Weights of a small GPT-style language model, trained from scratch on English Wikipedia: RMSNorm before each block, normalized queries and keys.
Each number is 128 + 24 x the weight over its row's rms, rounded and kept within 0 to 255. Layers, rows and columns count from 0. Numbers have three digits each. The size before them is the row's rms in percent of the matrix's.

# layer 6 MLP gate, 320x128, rms 0.141, rows 159-195, columns 0-127
104:176155133090126125105164161150096168123152132108134096121095148147119110183103133178098070134105169160114132140133129147098120110122154107148122160136138146122149130135129129093121131126138109140130084129107079108171153109117067087151130140150132109148143133146088138135145158108124134140171141161098101111121117108113120159166145145127138118144135139109199120135115105137090110145141
102:154134156071116122142122120135099117092127169104125127119137146125146101098129099157147113113135129096142116092138098122112049189146140090082138101132125125155085078135156126140154119172112131135173133111158105110153118106125128159155123103135160124127089168109118148165146175128146138111133139147110172123135099141131087093129113128124141141117124092126143130105093142113119089115101
103:121125143049114103167129159108150144116127138083142129147157156121094117141135107123115110172159128130120105112119110128094204125117120128090132121149113092132125125111134145102109129108159104109141113083161154114105170111138138149104135116141127124116167147135138074143071161136155110160140123131146154153165126109165110140121099162079095127160132117119111131138095118133120111178131
104:143132134155096133151114141107157142151114148141089094146125138120095094158122131119153096140128147159135114103174105120105094134096145133106109106110129137112114112132129112101132184116107128116129124115076144084129100128132176161132110140051090124131105125117163135169104161150138148129191130138122159100083164098082103129111130125145106074144151136110098160135137128139098128125124
100:120137132114109130142140116106110145107134114165120146107107132164142147123118102120101123121122149090165131112106092145137112109111104104116137087116145109140133133154184118158126132108138163078154120153135133149128149089104143114071154174132098116141148124146130084133143152157098112161136163135116107148148130116207135078124162117143143114166127124126115137107061155069106151152134
099:124147113120129149150164164128157120108108087105151092125135144130164117085134109107176133135146111125170134070149155125083087154115142139104092130105152127158111098136143112154147163130104132109153171132107140114149143140139127118109078097094132101139121094142138174128118127122127118136152116088100114116141110160100151100120085117122120167188171139132125194123137148114127122145150
106:157147108146129111118140128115117137132141099159129108145110093103139112158099127160159079127105127152126135073159087136109132121123169103118085079145115141161145133157103108149127145142095134121134098112138114106112104146127090144130151122117171083171136165078143102100123130148124136120113152146114157138076077089113133107129098136127149097118153134142140118088144144076085172143113
102:154095145114180135155157098103139126115140080122082133117158162123134101114156127109128115137166135103116170103125128154124103121170141101116133139182104194128152098121154132134104086116138140081101144146091127081119152131182128123129088123142100130121093128128141132161173139128141141097127146119145112101124105136147114126145079142133118128115179155118158111137124154133157119179117
103:094160105120086113149126132078113119179152139099092115123121101129147092149164143145140113158101109112149132132161140138091120115146120110128114098139134160118143147119116147154087146132113155155164137126117152094160142195130138127125098136104167103129129101131110144125136125128109099098160064107116100147142133118133118077139084132110088158091153137111129141096146124179142126097081
089:155080157110124137103159128108127127106103130168141135129156108133094102107094108154172152107071147129106138122135131136103111082095165083156087146119139143150119161148117123143117099125139171151142107113145197113125168111181134115125078140112107170141133160129140085120129141097128087120148125130116118136093136094099115142119113107126125130174139113124137150111101116090163140128143
091:135135100135165132143165082118076118096150148115120099135117144100095131105172168110153103112090137110121118088116161100145134162143122170133143097172193165109159127136162126142133161114153123100149154109158140075111115115130147120148121172093119142177124178121123105142128131132130172109128137136151155103102124106076110117143125140127144139121117097158136124122099105117155154131135
098:136104114099123148182113124121155129131090091134140085122148182133171114128160122135102110115126120136131120141184145107081099159123105129134077163148090160123102143108141116132090118099114115129120118138114146107116173136118106123157138147144156085112076134138096150138085124159122147074114113095104075123172100141131131106130171095113116106107152159105132114145110118148115136132118
100:140094163142145120121140156106095090136076126158119126125149136142099142157170129137095123153144112136074090129114102155123139188186122134144135064118139119118134142098139137151112181118139112129140123090148138125104132127139101145118139182145113177138119136169132114108137152118107107162160170166104133201133089090113134108156127124151142114155115129110135120146126126143132122135139
107:094088111150157106132133120098117115170095094147100116150097144123123153098094105084115155168142121089117086085172156173109111134150143112141120101117127115109111088137142117145119118106108151125161104111157182155102150101112141155151118110116175156137119114136136125155115151126107095118140134141116113120159157128175129120117165167111081155120138150155118151128124125141146154178161
099:141106114160183174132162116096115152151129125194145089140111145175168145114156116100108080129145147143139115148160147114143123139125103096104152168181151140112110102117107096102127147123130132132124143166119089158153130127115135135152128125129101153158120132131163128127148111103153141073107122128125136093181140131154124143151157116119144156080132136115098115128136097141154183114155
110:126077147131142095097124130164137127086164145097150128109127140121140112123131102180099148128119131140117086142127102125155131084150116088134097105118136127155157118143135128100138155082118138102121137168135099123103087175143126128087152070082138105154151140163170081109136120164111158110158113131138143121129172121136153105108127132084133113144133160139173135100142133143095168115136
087:116125142117095097147118143138130143112143154162109110122133142142139100123153125171111130095099130128137134102169077138150141112109138135147097109114128113160163180164138152131131137124137122104157122175150147120137139125124127098081128139113117173101044116093121125115145129115102148134084138125121085114124110099096081174145130088166166188139137127077119107120117123134112128115101
096:092125138113115143157106115169127120077118117125109136150095106119133151140122113108161132102133114161159086145177113147144123118072122110099154150156043106108110126104126151132104126125133115111153135149058156124124151128155143168144149163137133141157166141150103153112107140127118122088146119132122144140119089189082123130122116165117123122116114111081113158120109126153111154115115
090:126139077110090180156153130137120124080122129124153118129132110102150127133160138110117108140188104097120116113178114176096138130143143156070111155083117118145122160124128113133104124144111132098089134146132105106159143109100118147141154149109149155117093164102205147118120116124144122113116124126107156125127143145135136169133122147144093100101113185184146126126118139114139159152130
108:092162131168111103119146122124126096128095112125100075124154141099094134095148110131154124096113128112146122135118141137110141120161127193132115135130110098087110109137133104122142089103133074089126106142094163125102114134108113112108179183095143172142141125118145180151148141123167141112125120131123139142080118152139101135126134119104146113106158124065097083135087121150112131150133
112:134098098132157097114144163149120161105084138166118109161163094132160125100114117117095115120097123085144160124083156101096125110127108105133107099098154110102119150108138137120093125149147108144142137150108119137143184116148131162133092104100094128146136147159105118161130133121134075148142134139141150129170126117110095107146057086142122142121118121103118170141105096164122115156087
102:159120136169094140152180122152135128127117082106108086117089150091115102111144126124170131148173087113110168118161143142191124140120143163140132092127137115119162081127124134074141142170094137098128122122148176125077138108166116137126138122109150111142119142176145135097103128105102109155135128112141157139105141114131106136131128120102196114119132114116133119108158125172143131134131
104:050154103129120097113115118120140120121080108112111126109119158131133102101135117130121105144147125114141143110123152103160121142094134134117165113123154122116156089121136140120066116151140160182145089111114106150123164114133122133149127126119114151140148155107129167130166139096148102062094089115166147128147141105171110070145113090084121113104124124140140110095116129143120118172094
103:084095126126099160103124152114109089129169128089143132086128156131125118115200118106104147127170108156141104133136176117117163129115133102114118156124103118057134116135118127192081120148122139142118084137140120101129090136128153141171138134123151140124137134099140099113126171100141112117122120121123133157146146089123143171133138084098090087091148131137133123120138143114166124119158
089:130163098113162159066110127151133094063155123137157127085152139140146114107150119112124126095142090132115098127108147139112124118158117105118120134102159131100094142135167140131137140163122136104097138124129057099144165094130163168106115127129110165168146138106130141154174152106142154148149109099119149156154130088154121184146143103111135140135149142121112123140121145132133164081132
106:170098136125153098171150119120153119142127122071148099165134148114146130118124128120119079140108128087096099124144139111107106138152086130115113144080098118084137092131097087107154148119114087142113142145132146100159125126143142107092125140128130089116157119119116117126136188108134105145178100134092140107149147102121114137114103114137086119087132134118091143099120090137137191083124
087:140134101179113137126100148133112129164154136131093169145086097116124134111156132127153098127136094074087114143115110084106146119153132127100111128142165128124107114129125158118082164147121129074171148146140140078104104118135122134140136131116138100107143104132152130095144153128145105155145133142145175133107125094115181111125194124109110117131167149136128156136130111159146132184079
098:131119096155121126146117149128117110103122121138126098060077102115159134178133124125182084133138141128123148115155118107151148129171111144135098146120136167150051146105115133081129115113136128137129123135135098150151123147159144102119156140137131123144116163115144118137135131129119154103134160127144156135162198112127129149128103071152114142163183176163154126147157110103123137115131
108:128145129133150100107073109102117118151145135133150123174119087128145095120144126143185122113089095093133120120147148141121137117147097157122066127128077118160125141117126108173138094133094131118085106104097179127111149115138093142113150098145088116140126146127174153179128116076122116113119132092132145172106108139087113137142106122157115098136094122144101142162093108125140122130121
105:112114122117116138153121136118131131105129104160100131154134126099096121145093142102139071151125171150156086101151120124107142091106121142142131158124113114133105105137090085115132117117076125142134112166111124116151097099116091157126125117111154109093120128159143163104108150118134075172133111145182099111111097060114156099147126168135152140136119087165153117135099102107099140129166
100:104102120104142138156147128122094118093158106123128139131122133156105105214122110132129117129119142107114111118095143102120123127120162097112097110116144149133116116120160138098111163123135102110159083135086144106116155161141112148137112152101133158121133173098135131142133137126133088112078122094093092130074089142100158199134118110134137083153100103143104120143119108127096150168107
105:104129099171125127122165131088135148128128134139130126059124144120124137119083104164157076169115097115120160129104135126118112077133098093101120138103167130151099108126092104136130120122116123120153169158127154129127184133104126085131147137093131090132130103144155112160129154144121119140162152106114163114096127147106131140143174177097140127116140106136106122118146060163097113131114
103:146134126089131132121188063127122146134123154123149090131139124137146153124132150126117128091153145124116107176163085156124175099137092143142115105108145115141146143122124126137126121139104092133128090089113140131090149112135111145082128148157086183160161189126165134167116152161165106118129103156138156135139097123101118124131103096115122126127120084099167149145129146136111156152097
100:112162092110119103106083123161160127128126099126141100155119129138093114085109115103135127129152100117117095102160112089144086145126115153129139101136138119094106114107116074148118120151121092148143159082120125086127145110154112094132123168121148107143137155169140120084086150163101160136111116103111130109133130047155092108141158144139105099111144156141155149139162162125125105131128
102:113117124145113118160136100116117163147114132123117111091071099135119145112120161101111063124109123110142137110117067118118129111138141137119114115144124114102105129142163156129050147180115162115123161077108108136135106103127137144141168125150113178109135154112148113133062148146093125155110117112130123102171124087147095146135115082116148133108110119113131155118163108137151123106105
096:117118128137136138123125134119158084125168142134110102130127160139117105119121161116117105130158112090068146147118149114143145147134160132161092148079153090149098127131112140134129124130140112131101153151090114132158149112139127109168180110165129147160142129109136165167124092109155140139120074128089088136098127116124136168133126137109178170149095103104098138116113180165113180138101
100:153168090107113155200106130087127103108112093143138130157117123162162121132114174167147149094154117157100119128117110104127153097114133096119114163131102137131122148162120140097115136134103134117122134180098126153121129137127114092087148137147159113112140138131145132109141120096169117133104160126066126112126139096084144148135175141083142171163152138129149129145143116124080097100115
# layer 6 MLP up, 320x128, rms 0.141, rows 159-194, columns 0-127
095:111129126122125136086137143124124150127119088092132137158128103089100115132157134124121149159149103128120141116114083115155133135089124082140117115145160099147193144142125135108153121144116124142147118156114128154152134133086134147085149088138162127119114143151108147146101157159118143127135162086115110151122135165111128136184105115161179148123168148079112055115126084125098137106163
098:106100121130162123102134096140118137141099131092167119152110091107119092080136110144148127101124155117119123157167123108044100134147136148114136124114134149134084137102137081107074093122098112104141153144147112135143150176161122105119101128143144146116110108177114143085151102130097117134149103172139105159147131093140166143147143138166100154111120144149156115125142121110119101147160
106:114116093127156138100121119124108095137137133121168160143115076143150140080096120122113118131112120157091096152113147149114137126162120133121110099096102114086129136164152154175124096131130092159159143123182117161068115088141093123138121130153152133164082080167128127145149137121144126119175113124098155131182107114101133144124089138157135126095105147126173119110133107128139138130105
094:097134107109125109080172086111125114094075134127158119115153119134127121131096085128112137123145111123112127170124150119115128123125093130115174134164085140131142136091119126155147130144140128160118118161112152085134148168145110104153072088115178138111136136176142119106109137131130132134121099125159121109129122134108129120112195139113130094079143187127176151127176140100133118135152
101:138111153138131184127135111117159119130078104154123117125145089154115100125131112115188140118104136123134110133128115161138112115106136101153121123120089124154142189145089136144081156164124122126117114125050070142088115091116127138168123130135132110136132148133137158168110143182147108137098121119140132112177115112122115151130166181139104165150139110137114095101138145114138095138123
095:141140170140122103199120159117143142185111111125108133096101167113127132121155148119112136121118136152124134114122112118144144123157125138122112139148128132134127132131132102088123130072118162126145154086132185123123136083164079121102140081121139161054118123148119116143136143160137111122129094109186140106190162126103126133095099102111118132127134157115119093122108135162156106151144
112:160167102129105147076134191083097126124145175095128112135100179090148139134127115103130101128143174128143112155152123132097144128133137133101158130103154119059131093101123121149130161122125152124106115127111107120132116117106170128087114133104131094117090084158101125162125134073120120151137165134125106098141142124087135131126123152082121110112096131112102121123113143113160138166109
109:130095154142124132152104064123180130169108145114126170138119132120133117120099142148121134140165189126094108111115115163102133138125138141143141136149167152157149115144184145138126125081167101116151129118137129124089082124158126100141145122101148112121124154157119108087136140131126114130083117136089168158086116078137122080139137133102123127119179105105115143169106128108169134125112
100:097154093129112144183158081112128127110141137117153116117123098121108122161133105138144151128158129119113122118118123142108169123142100093149150168100073118162127147178162155126152078148094189154134160125133135106149115169116169131151179124113119119108120123093114109170159133138080120103163123120137144119127132139119149149167128114116131112110097105143118128134158100149174103086116
094:132136119123126161067118095141160157130138119146153146136130138131153150090117131119110127105162115142137108152153161101142113129185138169109106148103171186134110135117159094103151150153087128122136134115131134134129136138073093170080110137108176158149108151167141154133124121169116135150126113156094103119098121128175141096090142149124142115109131128118148071129137108133081124139104
110:120125154125109148101090162108159132104096114109151142180151135154166155145105108157119174143165105132109112141104100152144139107127141110110103145150076071128101142098117123158118110153092142107154104165103110130110119126133116132128136098166164067115139108155115149091098117118153120146082104095114111167169123130154170121141128108091104152136113088126118143133110118157104128149127
100:127122079135127107173124109135079146139093166161163127125117153115116131126116154124107129161117136130118127161103106147173090149145141115155060149107107138143125116155109155136118152128104088134112116138115100127134124128121169123120124112129128114100154090095136061128118131151123116155119112159138096108151115120126154185079146165162131158177162146144099118179155111119136120093128
101:121079101146119142162122123110136162103151151076078083149133092123121126166123131146116119120095147118145126139135142154142179107114088133104156158109133135132142157137096131134155156145149145125144130129134189194173101157134155096123143133122138105153107156156190108116133106099132091136113104167085107123104110125111125104120096086127135133119165151141135110101125118144131105135153
103:141093123136130123117141129094118138172111141087121138135122152152082119148124120087121147156108191113120082075119135140117121129124145078159148118151064114124125127152150159115073113129145138115174161129163137139132132144090146114150135145089145149096121101113146112185106113155113121115087132140135137130143151153122122168138169172114088150133106130168122129128119148178118125128150
097:119138161101133174102157131131145114125129148104119136138095146115156134126155165103065121099112164143152079164142155123165151144125123097128123157125135092115157115137142132136135150132150129121150111101131142105125101111109158135130149089152154174148147146097184093149183078114124132117123079161130140137140142164104146144132087104116158138116163125130108091166113111141128142120183
103:123133111159139149160093123117128158116129122115144124092105128131129154142171118144099159130140124142140138113171130125127125151127111136065088122186148142118147115117142173118125061117126102158105112096120142127126165150135098122115101099142165122141149132127131102119118105144095114116114161156183134143083126123173137146153132109132111089152200117123117123162163104118188127135167
085:099108131110171122152147119146109131118141127159082079091157124146088136097131108156144138121160123147090108109146095148095134177170146191146118146148155111128100132116119136131117148104142127113114115117145105124156126139089127144110157114155104141154124116111123113109105096128121166082154088105144089094135166105155094124101118114165169116133131128076143141117117105144112124191111
097:120116135159154076082092115131119114112109130127149113141113126112170092105093137097138110136130153107100133141134131133138176134138078123117139147125184137128175150124138110144157159101138125152114110090181149136148138083152159150117145126128112122113070123143122099102116129121120156125128150106134139107160190142146151101110098139139075114118162117128145100130103138197133133113090
088:127140101073088124132139127111141123093136126111192087122110108136162099123148106097094135113129114117144112162147086158130123116166130104097102135071143147129163155149089130121131174164137153134143155156094106107146134137098155154120116124124148116121116138096176169111115155134094145123127126117108133139140149114085118137128096115074108123137112122169103146115166141088097170157132
097:100124117125101082107116142142125115116092127116147100152131143134141128120122134128143092112148103138140069155123121138115145143112132111111162132155099152138144109116119132104115133138132057141090090137091133119121086136111092114131150146136108114172158119124074102077127131133112127090115169160131146131100111145157126136142124109153115129118135162081181181132163091153170157177156
103:141123101117157106099112128103112101125151131159143153114170143157117121122135121131166146166112128086127108124112155164171153139111120125110120165124087128121128135119074142120121128150148169163193143106115148132164168120098142141133101111120113092199076143087137147131081165085161123112157102113104131137145114131103125116134134134158113105123148144088132164166166110134122127125133
101:118123125131097110099109094137097174157118175085117099136119119138129099155096148125105144138156083136137106120121105095142148139150117136101131106151095133134095130124153141149112146159088149140124160148102101135083072125186091155132139089128087148102130150153148119093159113144123104102137083123103150155154113104111077100133089155135127143141132114090163149124129115153148108102114
115:103114135159131154152107110180100110147120132122119131112150141129157108131093140099130120133144097120114087062106121116114137177118179118093130160122111135136139156125161134098084092166145088135129097139096153136120091148121122142099108125142135146101120119091088116117183136156109123073131068126119152120129086150122090117136123140120124131087153113142150179099138114095127141131140
104:076133109116106117128141113107143117148138115130082115140143143088138131137116152129133111126134140094095161082116099162136126099162137137121112132140138126143119113130114152134151186109144137112140179121115104132132104130129097159111135088106163142107116133120161142175126135142112141151144177157086114120105110186114047154090094118167146136135124172093105101122085158123099137136144
098:131128108125140093167153090134135137127122148128141128181109112151134159115123073165142131147118129104153080122173120125111130089134156174125113120155107135152108112112101096097096154057120110126163128150136139132166099165127148128136138129143112142128135086136089160145149084122120084139153076138147091136083141150134142150169127135104115136144123137158117123129083091168110127110120
112:114091136102146096171158146138163100157145150123138145196121175106139126134067139098091117110142163116121108082113124164141146158128118136135126097153103142093114113121164164126140130134158096174129132111119132158135130140113107143131125120143104089074103148169127105147155114086131166089138156134109154139133154156090127121124135093110156171138115131126124155164136120128139163107117
098:121112190105125098138136129130092123125128105139128114120117127133143111092148143119105157109125129120118097141087154117149082139134157121107157060123137110060140114094146124122151115136169143120119107146103136125116152127117110088163096169134114165125158136155129177103127125152098112101176107116100122139139140139120085128155128166095179144179087119151137117158150144085141118109128
097:096125169157134116082142135154129090085092145183100117144149095119100154155142167150129147128099132106162106118138127153128092132127165127111107122145145141147103086114115131118131129128144110123145149129143102133133155096151142127158129145121129071128116099109101084126129142110116175113122100146130151157113157120133122139168121132155164105137184115187185134142126124066138165118134
096:088149130148122136141145091151102089112166152117139145070092181114096124100151149135140131140128122135136148120160116180137093135098120138151151113159114115085140101183105097139113135153140092106136094139141125157140139148141139130129116152139112132150138110107086091137125106116168110093139088100111128139189146167156137149121109116130162116156113104148161118179146129131140101145166
102:110148154117125178156128142112145120143114123163118095110112115133142159089140115144162106121111178139126129119173104159112123114101109120113183185154125136180143117114127149102103138073104127097162152137107081119118124133131139155162146140140172123107114147139128103085149139107123157151161116181150130158119122151142145124141108163151111098148172112132169109144112070128131118145129
100:103097129128113115134129125115087123091142121162152132082100124128116122171150137078124079151099148134159108113113140116106153106090098128122097150181149143138134112151141140146147157163165157157110111132102083132143110135152102119143170082089099137106095149094136109158121154167153100119113151128113122118119082118111159152136110110112157118155113141130108083113116155090109142101087
102:146150135122118129082084160110102154104133111148139131127146131103149100136163142152131100149125102082110150152133139167139089122140123117086138135116108119096179124094120129194123133106132125128124109157077135153078101121109140098117128160137143101095132135149117143110154160151101131123114102129111144153145114085117038145132131141162089118117117167153147130113120090151141167136122
092:087070113148108115169144124136118134082108097140091101159121112146130137162119166138126113091096157167117129168166102116142073121099127101113149121129127153110135120135099160145136133168136122129154095117132083077118080124085118133110089118129124134116139104109132130110078151172133132133129120087169147126135099150143128122090143160163131125108105121105144119147138107158169151109115
103:144138125131110108109103109147160145124151156114153103099105127097129137155119074152142128116148134100139093109158098108131114108108120142081139137146101163120089116132105131106129115122121195148149082073099128146154079195127135134111122137092150139110116160114111119165076132118151131138121138128131109120150133128152127104180088094089086112125115116143130122124145079095135108095136
100:118107093125165168133159120112134130132123101091120129152153143140139137113090099128117114143111128089099133120117080124126125156140106143086147129107127147103111117153104112132143098131143130155100208114133099158111091116114155139138099120082075154090120098132091112087129123107153108133148159137123132078133132097098108105102131150142167166130107172113130142165172089153114123096131
102:151151136103149118105099138162114127125149121110114071105155133096112127142104085116116140143127171178154149136120121085105128098152127101162151091154122143109121106066105115117169118110140107133152076113134143069092154133129151162117175128116132101102126089124094084169106147137094138146138156110104111106160155156149144124140151129138119120137115149121131104154182112132124139113107
# layer 6 MLP down (transposed), 320x128, rms 0.128, rows 159-194, columns 0-127
095:123081115148149123115140113111156128149132143155122123134167116137165128133124144139160134136127165139127121163093139141154157137115176138139151118133149086136109138133133076128108110109152181096141090135184113116113107126145124170088126139123140098088136136161146122080124103147125165116130166123139104124131110089135107145117169103129177154139123130150093081119122088160064124083151
097:137129145093124164110121112112115130101103122130100102116142178123137059144134171152141129089123130121136133162118126084122123156107153152154105174098120131063139119098168134136128119112123141137111130083156151137131116122225129153133129106119112130128129136146088135174118125133156112118111144157162118094115152112136165124144126116109096099140097130090149121121119095079124145112101
103:131120138121151141135159108156108149132134168121117133144134105150123121166174116103118133116082119116090135060109160147134132113082138141088111151148137146118132127113145086136123164118110151133099148130120135128156130159123171137169116136126114127088201127139122102130111144119161178125157146138144131125077127102121108127087112104077096095095130155116107129170158109153136183143122
095:150146134142124138103136114142145153105125112151108146117094144200100133119168101118163107099072109138161107119095086102158086145107114106164121130169137105178103151165164096098093149142155155135154095130150120112139157138145135125118176162120131145145142120150128128111098130144135130114125131095157118138134081128167096129141130095100077172104127111136146147122110132115128127117169
104:129108118145121116128125147097081133086156132134116116134095141127112144168148127132084112169136136131118144095110188102156163127136119169120103135148137160143130064142124126095138136105095160127121111119159180149132109160089186111101079148132155142114149118118106137126185096102074146107163155113151137128110173129118138138099110127120113151146097138136150154133133120152142144156142
098:132149136158116136094110099147080124099129135124093125142097107126096149189103156119131143132101120102143104113086112124117143103129086147147131120130068165174127132153124124130108110113129139129151105134089132113117093099161093131135184145171120127140110152080136146098146150101117173086103122161130193143090134138137123127144156162138173119102100126156136142137135119159116121100124
097:109132128169128119149135126126162141123098164093148105159128148136118109088126149102099104137115171143097121139073143147124095115117086083157109156143122123125150138144102154102151125117099127092123096146129129154130168114158143137131109151089145139128176153159130127129174162124081107090153174088098094168102133147132150107148126145068135128139113106135163127128129115141138136178155
111:113155109121140122097127123127158120144153155098170124118142053147118134101126136166126143124116127102140117122126125093095154136084106163118147128093115122139130167158153152135153104121132104101081141146122144126096135113056093121109143206109157128131099098136130101087114132123099129187137125123156105094121127121126163093122126097112121155128106133135090156132125151118075126127140
107:126138086066147146116171133104148124192129107160108161136133150126128112151122145149146114151175133115144090164128101103104161133135123108187092120184103155159111155126136146136141153151139158130142111134145122074153119163146163089141121151130118117118068141105104174132142119106128111110116117125144106111124107167131126150097132111140128182135140125093142157125133131170131126115123
097:088147126109160145131157118109110164118115141076118137115146116124130084100120078187089107161113131125133153138179105162122167105083126106098151117094155149122119113119156152116146138122148175120119121126147158128119112093169153135143135168147125115090149079087132110106096133174131117125118136169128180146158145145105109128121108131169158126123120094130162125158146109124118139119134
093:140110128151113131114128109104101153131112103094135108146105137152142094142139092113115165106129138128101116130105138072125110114086140169182083095115131190137124149136151141164104132147117117104094105153118078117128120154111098131140133142128129134154107128127130109129121166164096113092183089108115162108143156082103098118115119134161132073121110122092106151120137090116125177149126
098:115122112153106087095156157128109128153149146148110154101116103121128154143116161091095135134093080108109105151149145168158145133136127129116126105130112157113069174120154136119125118070113124124134166137128128142145098138109151117109085150140112136140128123122136114110128089121171113159118129108057170111119129181160119148147096115142145109103170124160092165140174130144156101123120
100:115187110119131158145119114111144172129168097106130098159113130098131137175098156179102121108130119149160145124113133104112115098119114122144115125111157107112172109111089128132128113138124136123118139166171163135140139137125100112143111156109182102125140168121110108140088120142149154102136151152151121052102128134134096117117103144162136150116116132135098124157175086138069158138114
096:141136150136118126167111119172132111112156141129135092169095097146123175127157153143179100102140096156149123102093113143161147117109175136156137148118137132176139119110113120132139141153167158157145108131091121139126126142124129188113092112111143124137139124114149157091056140127115116119114160162106118135120110128124140113093137102150143096133148121126157182155178125089131142147080
098:086111147157136145119137152072111120150138148119124133118120104083100150133157088121081144109073115159168127175135101143135119107144117145109145108149125112145181141114126112136134107124141112131112154100150123157137107120025136097141105125142144136092094133192152088141137130130116120134126127160104114134117122151125133129098118124130133173094140101140151158117145145141165104115104
103:150172120086105160129128066147111084163146127121145180124126138118143111128173118166143135101109115108194138124121130129129169109114143156108139113146093170123109134122128144159100112149137140101124118134128130133116168115110111129086140131107118147131100134126121131140121144108177143133107117141126101105110108108143133107104209167132152187137166093114105149153144127145115112151080
088:133145124122137142127125167138132158137112161108150116122094110160154107142078130145138131140099110111143137106122123157149127091127148084113131102144107142129129180132128153144118111117135110118134162122137146139104153126000150149097159109140142133099153100125145134154142115131120135145121077121117145130087122087093120114125090115114142137103157119160134142144163161124112152119133
095:145107108107151159099121131116134129093128139102161143132147139163143049103127119134161174134134117141134128168137106134069109120147134112125151140092099135099108158069121076138142102096163136120154122142161104164114133110154111158105144123151133124118117147095135137099106165086136141157127140088110135126154174069144118143139098092144125130145131113134177126147125111139102137093126
091:123150135099126139128125091139163111154136141126143145076119119166107128112124133146112126083152113120143142145123118139127125161140128124117126145111119107109099165144128148141102131120128124145098123127148144136132139116000129106185140127117133136128117141122107160131121141131121108111114156132124147091118137142109127144115163102107106143101163136136132139093132128073136120140088
108:173119095127148128111175161126159129148120114136154165145125116117126142141135118100186100146114156171104138130129127110133150124129166122130131143079059091138100109096140107141122130115166093107115094149120122131122131135118157131140132170117090159124148131160136152134116120143159126128087103106129080129154196100116098151151156144108105156101120163127139107117132077158174128130108
100:141129091095126155138118136144115136167135152096149118127130122155090167135151124141164100131144178177135160128170137090150187094133119139125125143060124086131098122103134099161138132156156105116099104093127146193126123137122141125096105140108166146139116159164154121154128147121118127153122144104119136149145100132162077148132137127121119164160150099134095135119130098116143156093143
104:131104136142090135101152117110103091124127130118100089128140095118152170087113140083108137133129087081141177160137146142138107121143126118105135101126144124137131133171130107129128120096169074132106123104124144116154138131018120123131115112117168105136097139147125124107136105160127149119102187113124153148141146130141134128117108105112160118105118086163116158124143157104089133152139
110:139130104141084180127127143101117133106117183082140138129096136133165173098171160092111107097133115129118177134147122143119129169091151110141080107118153122110116076125118144144157148184156126146126171120136166127126181165135109119137114156157110122098154142120137150124075126099133123104112145109118154145117158146164109156107158145134138157152107144133101108116138137117158137102127
099:146154130165100176196138129149107140145105134130097112140140066098105128137136149121128129116135163113132117145155129153112135095146156121132167125136069105146133127112105092126079123166074124089152111124161150122120148133179078162142147146143113113116141098119127167118112087150121137136107093130151120141143163136150138116142151162160104135174128184143142129119109122141114149149120
093:118130142131118116148115121095118168125122161144087149104148137094161100081123100141110104119121101121171155106122126131137097128118145130141117141108145188134139089146147141134157108160141140149131116126128149156116101096152104130183099106091141098152173157114126126100106142136130086146108153106144191127163100129097101131156069147135097126135168126148137101092083086127137143151125
111:147112099159150118171134157161142096121134149158131139167140126115095139190161146120142124126148147115128115178156113146126157138128151098132146089105136112158110145143109104131148158118106132149101139110180098105158134100144158157099143178116122152090126136136111153121097176129107169156149125098124129132127167130177114169103151137074114127112115122118101107131113123140138179105165
101:094085121138190135136145138100089127094106157161141118148091106107151197128107144119140162142141110095108170140155136160171101099121137149125113141124127096134114088134161132136118122132134130140164169122118106072099132131137095101152148113127154146091151109124164122135155142129150159147133135112124153119114118134132094143131103127115105151125158185181155140120106108106092167109113
097:138099142106140149148122191149154106087157152146107107121154141162111116150118133124138120101085116120106120106165109143144128147116111090107122131088142140122139111125104140114143151137191143090128097137120160171149136117122140137125127121144154134167114096117104098121150137089158138134094121102150113180138126089180146151086139110156133162167168090136173100132162142142164097127132
103:150160129101096143088129153137136135105118121103189147112101149131118127135135117119080086126135115137088142146124120072148153119125127146138146156125186121169140143119139145120083175129145124148154137125121121149110120152122137180114111172118153140159172128183164131085156131142101105170142114129149110094162112138095133124144132127128171140141122124150131114146137155197166133112140
097:138107126163099109109151138138095139098138082140150111142140131151133180127168149106125121088112162157125100146131127107160110118143120148151088122113142131155111133142146093132123129172089136134105108101100114112162099127110084141068130105147150127143105144142144137108109129168102113144127077122100110149176139120147117088128147139169154158117197097162134136118144141095133164134170
091:127163135103119107113160128131132107148131128128095107160156119178115137133117140178154133173154142099128108174137141098130120116151114148146161137119150177144147117112089121109142148156131098124147091103131113141112141142046101171068116127140152129122127109108117091096154169149094145156141157149139110133109095147121140109098083119095172125143088163143143132123118114105120105126124
107:118115095146115146122116159105132110122109111227089142146132127118082111121133129165087123120104133123098136156121149178110128138149170184127099119082156124140100113115124120120108097136159129150131109129097128150104123109133108134149136128107137113117101132080137113100167112145115117142158074127123164155152116112137130135104117100074133110146159134174133154088148086130149116107133
093:156145127161122112129137127102111169115167100131154153118115132099134102156179132117105184158104158129135153167185139118138119161127113164132111162117143114153141120115141186150162137150085143112148133117123136135100136126103151102108118111158086083125169124129137143096132134091133117154123122134135138094142123132084148140192163124145127152138121158134167114124092089159148174120141
101:146134110134101123129116114136144158098142145106116117084113134124110043105085127155179152122110125122145158108158124155125102098122118143135108101098098123150124100154143147141122125115121154095137086116120148124149117150046090110144083172152110131145129170127160111185130122131155132091108139181124132111149112160154122106133097111166089109130124119108147134135108127151132142136117
095:136140117189133158148114131145124112112133177139140154109127148118136101084153081096138145137153119109128153132106149124113182115160130136196149128133115123207134080145140152108130098128169174152163150121141103138160102117125117179122148146119135147116122163151145128176133118128097185128136115111119095142097136155109122119128123118161161114124122146126128157101126087109130138135104
098:107127121125128139159090136136113108145089130109116073112107142116100119178095101082127148166103167146116149103136167120122137147127095104165082152162140117104135110128106123113125137111134119122160159152109161107153106133207128142126134083166122140117163091157135114137077154140097129128099152130151140093141107114181133123142123126166157101107133124134124159127120098139097133158102